Weights of a small transformer language model.
Training: 190M tokens, 11597 steps.
Each number is 128 + 32 x the weight over its row's rms, rounded and kept within 0 to 255. Layers, rows and columns count from 0. Numbers have three digits each. The size before them is the row's rms in percent of the matrix's.

# gate: layer 2 MLP gate, 640x160, rms 0.14, rows 345-370, columns 80-159
# up: layer 2 MLP up, 640x160, rms 0.137, rows 345-369, columns 80-159
# down: layer 2 MLP down (transposed), 640x160, rms 0.128, rows 345-369, columns 80-159
gate345 100:175154157206165181148105198131107131124107095141176082105138147087140110167111199139147171144098122130115151160144095074075174186094115133114090147112129126143165153170117125134209129059138187142109059076141134136119102048154118092110140121
up345 098:084155151136121090181157139103179143124157090068112101122118087139171106150062047091149130084137138145138057086122164130112056144124087142085174134137106110149138100115158115169114140119132162121148109144072180130141122127135154165196109170
down345 096:177111164117131116163113160109151113175142079126092127089152055153175118173121062070147138110115143103138151126144140092045151219128165155136181141159135089162143120067164134147125103127173155142111143142110119134114081145141097102139126096
gate346 107:115132127072141058130154150156123105137072142067116155093100097130089130148156085074146161095167150078149145147139062143141112131148122096094137143178189168117080104078165182147124161091128068083118113125082110152029077121193122114127123151
up346 110:111130163154101120167128101151137081061119188099182112119126078103121111106161168158216121136162145113090153143191108126099120101108195112160190123165148102110106077103128107198134147088141123132134148124165105141128138118061092110212148133
down346 106:110129142142114127143126160197096132190090094177119069168157141137110100125105120140122136107112133135175089145110144123108136111048142089076163113125162148115146075050133142099131133102139134110105130174116076145201125131152176065113095188
gate347 099:173109145133151178111112074181168098124130074061136162122128141109156139091136111109147111128075079105169174127128166130109129043199108130130146132159131160164116115170118098118126135113222133128090091184109071137107142079079137121102102114
up347 105:108150095109121133200111149085150090033163131072114142193103122079111099097119181054141104162106101054157093144121144151146103110100107225160065144135088143127155150135115063109125160070116084126145146114154184155110071107174158099134169125
down347 101:101118122129105140127128154169124101129076084148130102088168124188129068128122124166141149135141104158122167128114179136146128178144111130132118099169174088136141121130111190080176122153119089116143145153146066157136159159103131154118154175
gate348 095:129153115124098118056119167123104143125144129093065094088122118151084126168144072084076154099078126111113134177095056097134140137090144139106132082118117164137111105167172178157093111127127163116083115066093128095118109149147150142118153035
up348 104:112153154134075179137151153122125145077150102111156095099110101142127076105137159130098123178083103102155111108084148097145104132090141143130104154133066152138094122072093081156107161213150188114118164113109123138135140051110175104181180157
down348 099:144161145125125143115106122118161118117088133119093099159109062082106085095143173042089118151082067135157174132168100100151043151136087128113126143088124123132083121112106120120119112150120176164091181091099130153174162157126168117151194109
gate349 109:145146160150094118162074116083122145110150154159134132184131142089121115149137139197061109124102144149135131143127120172090108071123103126189089092118112152158177163093118100091124079105118106145126071073128166144090135172217123108078104153
up349 108:166137155109114159122126167092089156074127099141150144110159153142145177118157113104124127133133133162134195158070153125155063165112146130132126170149134219107145119144185139085093132073145132146153156117115059104104127092143130117078111089
down349 104:133183145153151119111097120163164110175113084154076141148177101120110130144118119127128117140187140139123094113110124158110132155107139134136118145067120063144142113115133070104059118130109122158083147129127155164105143168211069128183111117
gate350 078:125123131136116137119155195129185169111167185078113064159169140097093150157146111139123115127144110116150063153091058142091128091130123141152123142106151095176177121126141143108083145153154129115076170088154165140117196110112130115104137119
up350 084:058112124131087110155095159150162163147142172165152123104163151144155140131164184136166090104164122115125115138121042120116217108131107087135088150156192079124126124145197127112133112104119146101128181087181133148130166111108177079157132117
down350 084:164162099156093178116081131135139104124124118091066088127136112117136095124133184126054116139127127089142176131108159108116099096119130177132138139093125125139047118111124174138160153120107125126117145170123162103165138124112115203132125120
gate351 097:123112171113114060102105146121082095037118143095120114140124144125169158086065099125087149107143122095136141100149163140057154151076121063181118080102100078165167162139062093118121154097126131116151129096127172093116096120107085126112098068
up351 097:122164134071130107135088104086062090067168138169099073112185155173154170098071113162137147087171156087099139114126139099128118134142100146204083141129135152169116139106106113130114153148126179172155129106133115097130130143116097097125065120
down351 096:149082027171086125068095091099127112136121167150130137126138105128139133083076096096144073174137140134124124119127077128116109119140121104059123159105095124135146129114123162122134156082114082128103136179133092124148145164113102197120105147
gate352 112:162139111137146154149074154135057147154099111159098110125112105132186064185150057082092187180151169124122120125134125132118175100150109103081135134140150119193193108118125043108103151144086102152151082146090147140138156113168142083091136080
up352 108:134183121144115157128120134173123098165075115155111119156195120125121109080126163104131127073132108074160128186122115145094145133130154094074136123100165114089151086105111141119095099127100088086120110091131141074147165096166129101124180110
down352 110:161116175131101120134138148097116085175106148170124127124157145155140077134089104137109060145068130140086135082192137119179140077110152117113072155168146141178126065082097107164127155114195084113093138123134110091179105113154109180125116100
gate353 095:200126176144156135165176093123113204104120094154128139127164142163115105129185093150123114118107150096091107153092169117147072121151173159064109116083126158131109095061147159143164144102110082174072109100121136115155098123177131138138111105
up353 089:124151158198173182094175135155101130130085170148192184158109135130145147134067124142100124143128106065109141101098112139089105160128158145150148144148129126095143126172143160100103154212129122131155146128120086170139078087148185115143073161
down353 099:076150097087108098101107164165119129115155144106119110076136159150147186137094104113121108151144114127110091114136102111187162138079105078137139159160096141161188091143078130165123131141094148112102142101133088166095132140042143149134150145
gate354 102:101114134112111139146162092139165164069128092160148159179040103083136104142143112110087199107123128132140153146143117128148069109106147138129151143152163136128131080083088054116127179146150125176180115136138130135103095127150162145109090083
up354 104:135147180125153103169145159097162128113063119115112145147098113176077106102156128124188085115142049121180092142041097134184086071133129143164132118184127151101112103091156071106050044120156151072124152162075111106082109185166116137148137109
down354 103:131117156097117147104157115123098103112066120066108157139159109112127105141067112069099143146098066087125112098099059173091107091169142115200117180064138049134097093154126141126114147158169188174120194114110109058076113117171151156168138129
gate355 093:156057196067093182147159144108158147131137105109093131146100106160114087142156122133140105195102151166161123148195112148059150125145132065126128150081127203134173117070095137114140109117116139118139088125166122130157166095169116121101125128
up355 092:151139119079113146092125117125137118104138151146092119136142115138126108103167100112145168098120131187095131185192135127094166142120066138211145096099079086167096084066128079077083180119127148189170129148146184139167124084146078099118145147
down355 091:126106092163089178139149150111114153080086176144122132101089100153152115148097060137100075082145122162079105156096153181127155050122160146136149181131095102142138129124111113057158148102137143126086104167162137103168123172129105111117091118
gate356 095:108162116104093101134184148079113131110137101095218085098104118184152149078124158140111137153125140119207115151115119162134180136168127161065186130081126107142110120146116131161175124110085135173095133090109130207102108179128126142122109123
up356 094:113123174152113137087110151134091121099110146099126119131133116115144133109181118137163125110135126131205024127108142166163172130106150170074099121109089113078136110124077141237101123093127124146090105095135144132220043117121119147159092114
down356 094:129225086137126184133112138127124118174118132123096113089146110138146134103167161157115176115094115107150144146109169132120204109197156115107088112114146143162123099120128171179146120133178178142107184140130163165062113181173147154136119106
gate357 106:124153155166110153176074120132123122092084136155061132126135160156111130103168100103137154161112123119190130151106146092108093148209139138064110172175122109167146194133119115186170167129145115127106105109133166166150092112089127101152187121
up357 097:115103133159129099168079098164147141119085091165142121136143171138151158064153116143188087185102096143091117198060090120166147104207156158062154102089166134135110098144155137196121078119125112119124076146202131125148092129075144152158208124
down357 104:122139141112118129144089187040107095096198085133134110135095098151186109139132091110092126139133068128177156138145106152127156178148171108137158108167147092189103176164113150146098146120154096103146151133150150137225194095149110148114090144
gate358 103:107073128165113181105109140062104057197159172099112041083137073112128099197140104080090165173103139094126145171124086116083123130152177133118091132123156168169105078198159129075130150123140152145146133097096143183167138105120106069141158146
up358 103:091107097139079193130109131103074156134169116153125100164142102128117112123168102128105096222114117121152161145186090112102160156096184130105130100174101105151113109129105145091160153118110131141169177140099137140064109140152172193093128167
down358 108:151131133147169098142122074051117131158099142104064102151120127123142122142130113131111100077111101091134169137105109129163111108131136117096127142093141170116043098141127120069155119066104138153069137115092121162138133172077198094101178158
gate359 087:130174153150159156120173126095127108174122104125127115081095105156125121168068106105183142129163061131150111113103073129118107110125103091084146061091169160104164132138124082107154065089096159123095146134101088156102146136129083094121133215
up359 090:100141104175160163176137142097142106154105115140113084116134148129189144140152093095152149121078143179144195155107113140132133104108136144093164133107141120122149160111088113114124111132078143130058104145160243132097149159175115100059128134
down359 090:165084100138172158147102130091096122209123100151170113110119107099125116129133132113138121120168093163114142149082133157108172176178093127121089148142118114123133145098135160094146074059124160059155134195116132090116095161148131098146122183
gate360 101:105175165148117120191143104104152113104109104059098142122146178129040138153068128105136088134178129089149109122111130085152151161195131140139067128122135017102214125114119203140118083106134139170142134086140115127110131110128153113174078134
up360 096:116125197116168126095127135133157110160091128057129113160177159135136120147146139134098097151128121116156138101085096056159102133132101084144071148140089061179170106153107124149139107056135105149138107160086156136118092121111176136178118124
down360 103:203117152170089106147134166134079093141147136132125056141147159159153106087099155132063138126092096176138165118099152096141112085120158167194082108108152096117124142105091136059148119128138127102103189057153132198107127175109110158135159174
gate361 097:151191155091148072151135146081106108170091139183160160070111103129148164154079141106143160104154100159080136125184111169102085139107134082139126104088134099124133124121136160143126105126135084146129053228199069167113152097129088104113131153
up361 093:148155154069110101102104107164155074168110149163181154107135099126126140112099129172111155184120162185064115076104158144143126127173164133185098086052108155136170133128112181142114086170054114133087095152187112111164156134112078095103085083
down361 091:161102166105115110131130126138169118136081087109114135117107128144087112107126127128141084159135078146104176145065084102157095189100105151078136179091157132082099073070096135098159157184210126116128130127099137109198121185168176102103142121
gate362 110:093155130188127153149147092092111099167086166114140133119129136058129101116109088147169148120097143076150132149158160135131033125110153084091121105069116111107175103101116127145143093081077113130061159149073125095154124126156126148156117108
up362 106:095080110106146142132099160062116112142114035119134037134162138156118167107104197085124189152159105097127118139132113113180145085105082103154169239152151076145084114129119209160134095082127133132171147097126128171153164158109122133116066137
down362 104:135131147110164147181164108110119067058096135066137164109094094105128106089107166137119184074131129060123161058085143155125209088121139100149130156080098126130142133150091085114165112126097133076145068128113160087121149123156123137163141101
gate363 109:135135125147150158127137068121097101147140132123157167089090110118101015076117126082120114221111102194148148145141137161119168103151085091105108082113145146098105107060140098150142141134093177163092112114063119111125104141125107164169173167
up363 096:128171092081128122158187099084150154205133187139109167112103147109104137100178166133082099177144155109185134130084091150080068052165131156164169155132119151135113113120115201097107171098117158124100116088089132074172150098148149101166152157
down363 104:176111129134138122121169124171111137116116142149068104102159110099123151102117112083150106106093219104106147107126102156114149111077158148135130137106104146129090098149177124125153178129080154113132141093147166092180068191176102144106091159
gate364 094:190171092172131101104098130171116136120141088111117139136147111096186117093166067113170076133160147127127077121091108101127105160145149111126060122061176160165094099119164112175103132166118150185095141132123146109123168083100149113165153165
up364 096:094091155071127200185097151118107109127170137126112137118103150158136138188100137138105156128106115133065158160153129139107109097071184159127190107163122114163161112165099100139145132125043129070131089096131150136096118162196130210134133118
down364 100:076165121121072161171126149104104170188155077163157086110089153113175138119106128109107127156091162093141120139105093137120106112129121155104125086137148129119160139093161087143177140198123068146151099085123133146147127126077130159120171140
gate365 102:170168139148092114144112161159112146150083109164154102083168098174072084085157085128164093118107170096161158086111192125147085097183165138118106125098145173144139122092151154159121126112178150147134126082105107183098127135130126145076073114
up365 107:105120136122153137141094142151095136184124092167097113141154067124093126110140101108175106088122127111095148165130156102226095099165130161145131121112103115099156101092139160152122142072150123145110154100137123067174183126102112144158090145
down365 101:105129134102096078117122100119179145133180116172130101110136103108174140113118151165106089132168111135083049090098075123135132113125108065127155159118121134111085161184134116110115138174055128112134107130118098094140125110121100114119090130
gate366 104:119118095116131134168169107114145073195090152167105134141179140094131106129143123100172157126101183179138144117137182112138109106105148154174156111171131110097223108109114106121096164081087169107157098144112142145186172092142151109128147137
up366 109:083073086097163154123098127205103128178150148137213089142128115149086150164171143170111151085124130186073158172171207111120106149177121103140148149102127160153121126150119154183143115142144173082104111126103077105152148134077106173144154092
down366 108:138073107136072142030110145068111122148154090139128105103104103168141087123051159177045145078123101107134116158119093134159118160151115128153143130077159127189138119134132166138165086139107129108117085155135186097063083093173065098167201148
gate367 089:145114136130118141130164121144177116026144051099137157121139088129153158160129102143118101125104142177136068142194135158193118108148150119111164078129071136100120094109134107098093154108111106095098085110144120143113113156117138049151135065
up367 091:151104063062148077069156064123099145125116155100104116142123155165152170163101136088162110091166167113165140132147116153111176144102152124123082086129184132176109156161084095195117131157132078161072130142112138094179111143088119148123129089
down367 094:130135110124122132115161092126142158127123160097116144081112104110112137092111129140062120073142161169075126073116115190100140159147071100156130127180142120083081159104145092162118196147108184092106088109152141153182100143095127093175113145
gate368 098:118174124143149096114113082077105124147101091148155131182127128115167130123109173159162085154144100161115091137152119142106153099123142106105154091155212082151092128078095077166084144148149122095095108107118085128088171117120131168136068162
up368 095:077097146087094140180123165122063194104116092136101082165099163097160091145132139163087118130189139160100154160159143157167178178080143205149120099119129112117127138134146110107210112118179121141135082068156169103162138175123153058113122092
down368 100:070125152132120101130104096131105127100190067161166083154137208185167122138107157106068144154136130121163165100075140154154189112142166127092113114122117185100088143104131188106103143147179159141157121148123122146150100102128183170130113129
gate369 098:180125096095124078107088119189181120130127079178116179142161173119104168134088113155057140104155134134090099086110150138117202093135181144144145093084132144147158141072136127121159109115090066088109158113192147183125130159123156128025141072
up369 102:140158131125079105135113175120125179164084101175125115159174097115124134131107139173073171080086053160123181142184174171153139028179143131129135126123174085198102132144089135120061133081139129122138119130170144181066117112124159133115159118
down369 100:119115161142143104111129146145124160112081128177111170145104147082146104133105122126118135109151158181157080153132125157161142125116162173088176173124127089113189103126141145138125167140073099121201144059128137076142096105167136227075124159
gate370 110:125148208175239169142137135095152122153130128121098166176171136128126073149083178167155150208109142118118157152089201131070165148113156120138135120067150141160117128099144157150139162099116163080138181108109129127119189103129104140139125171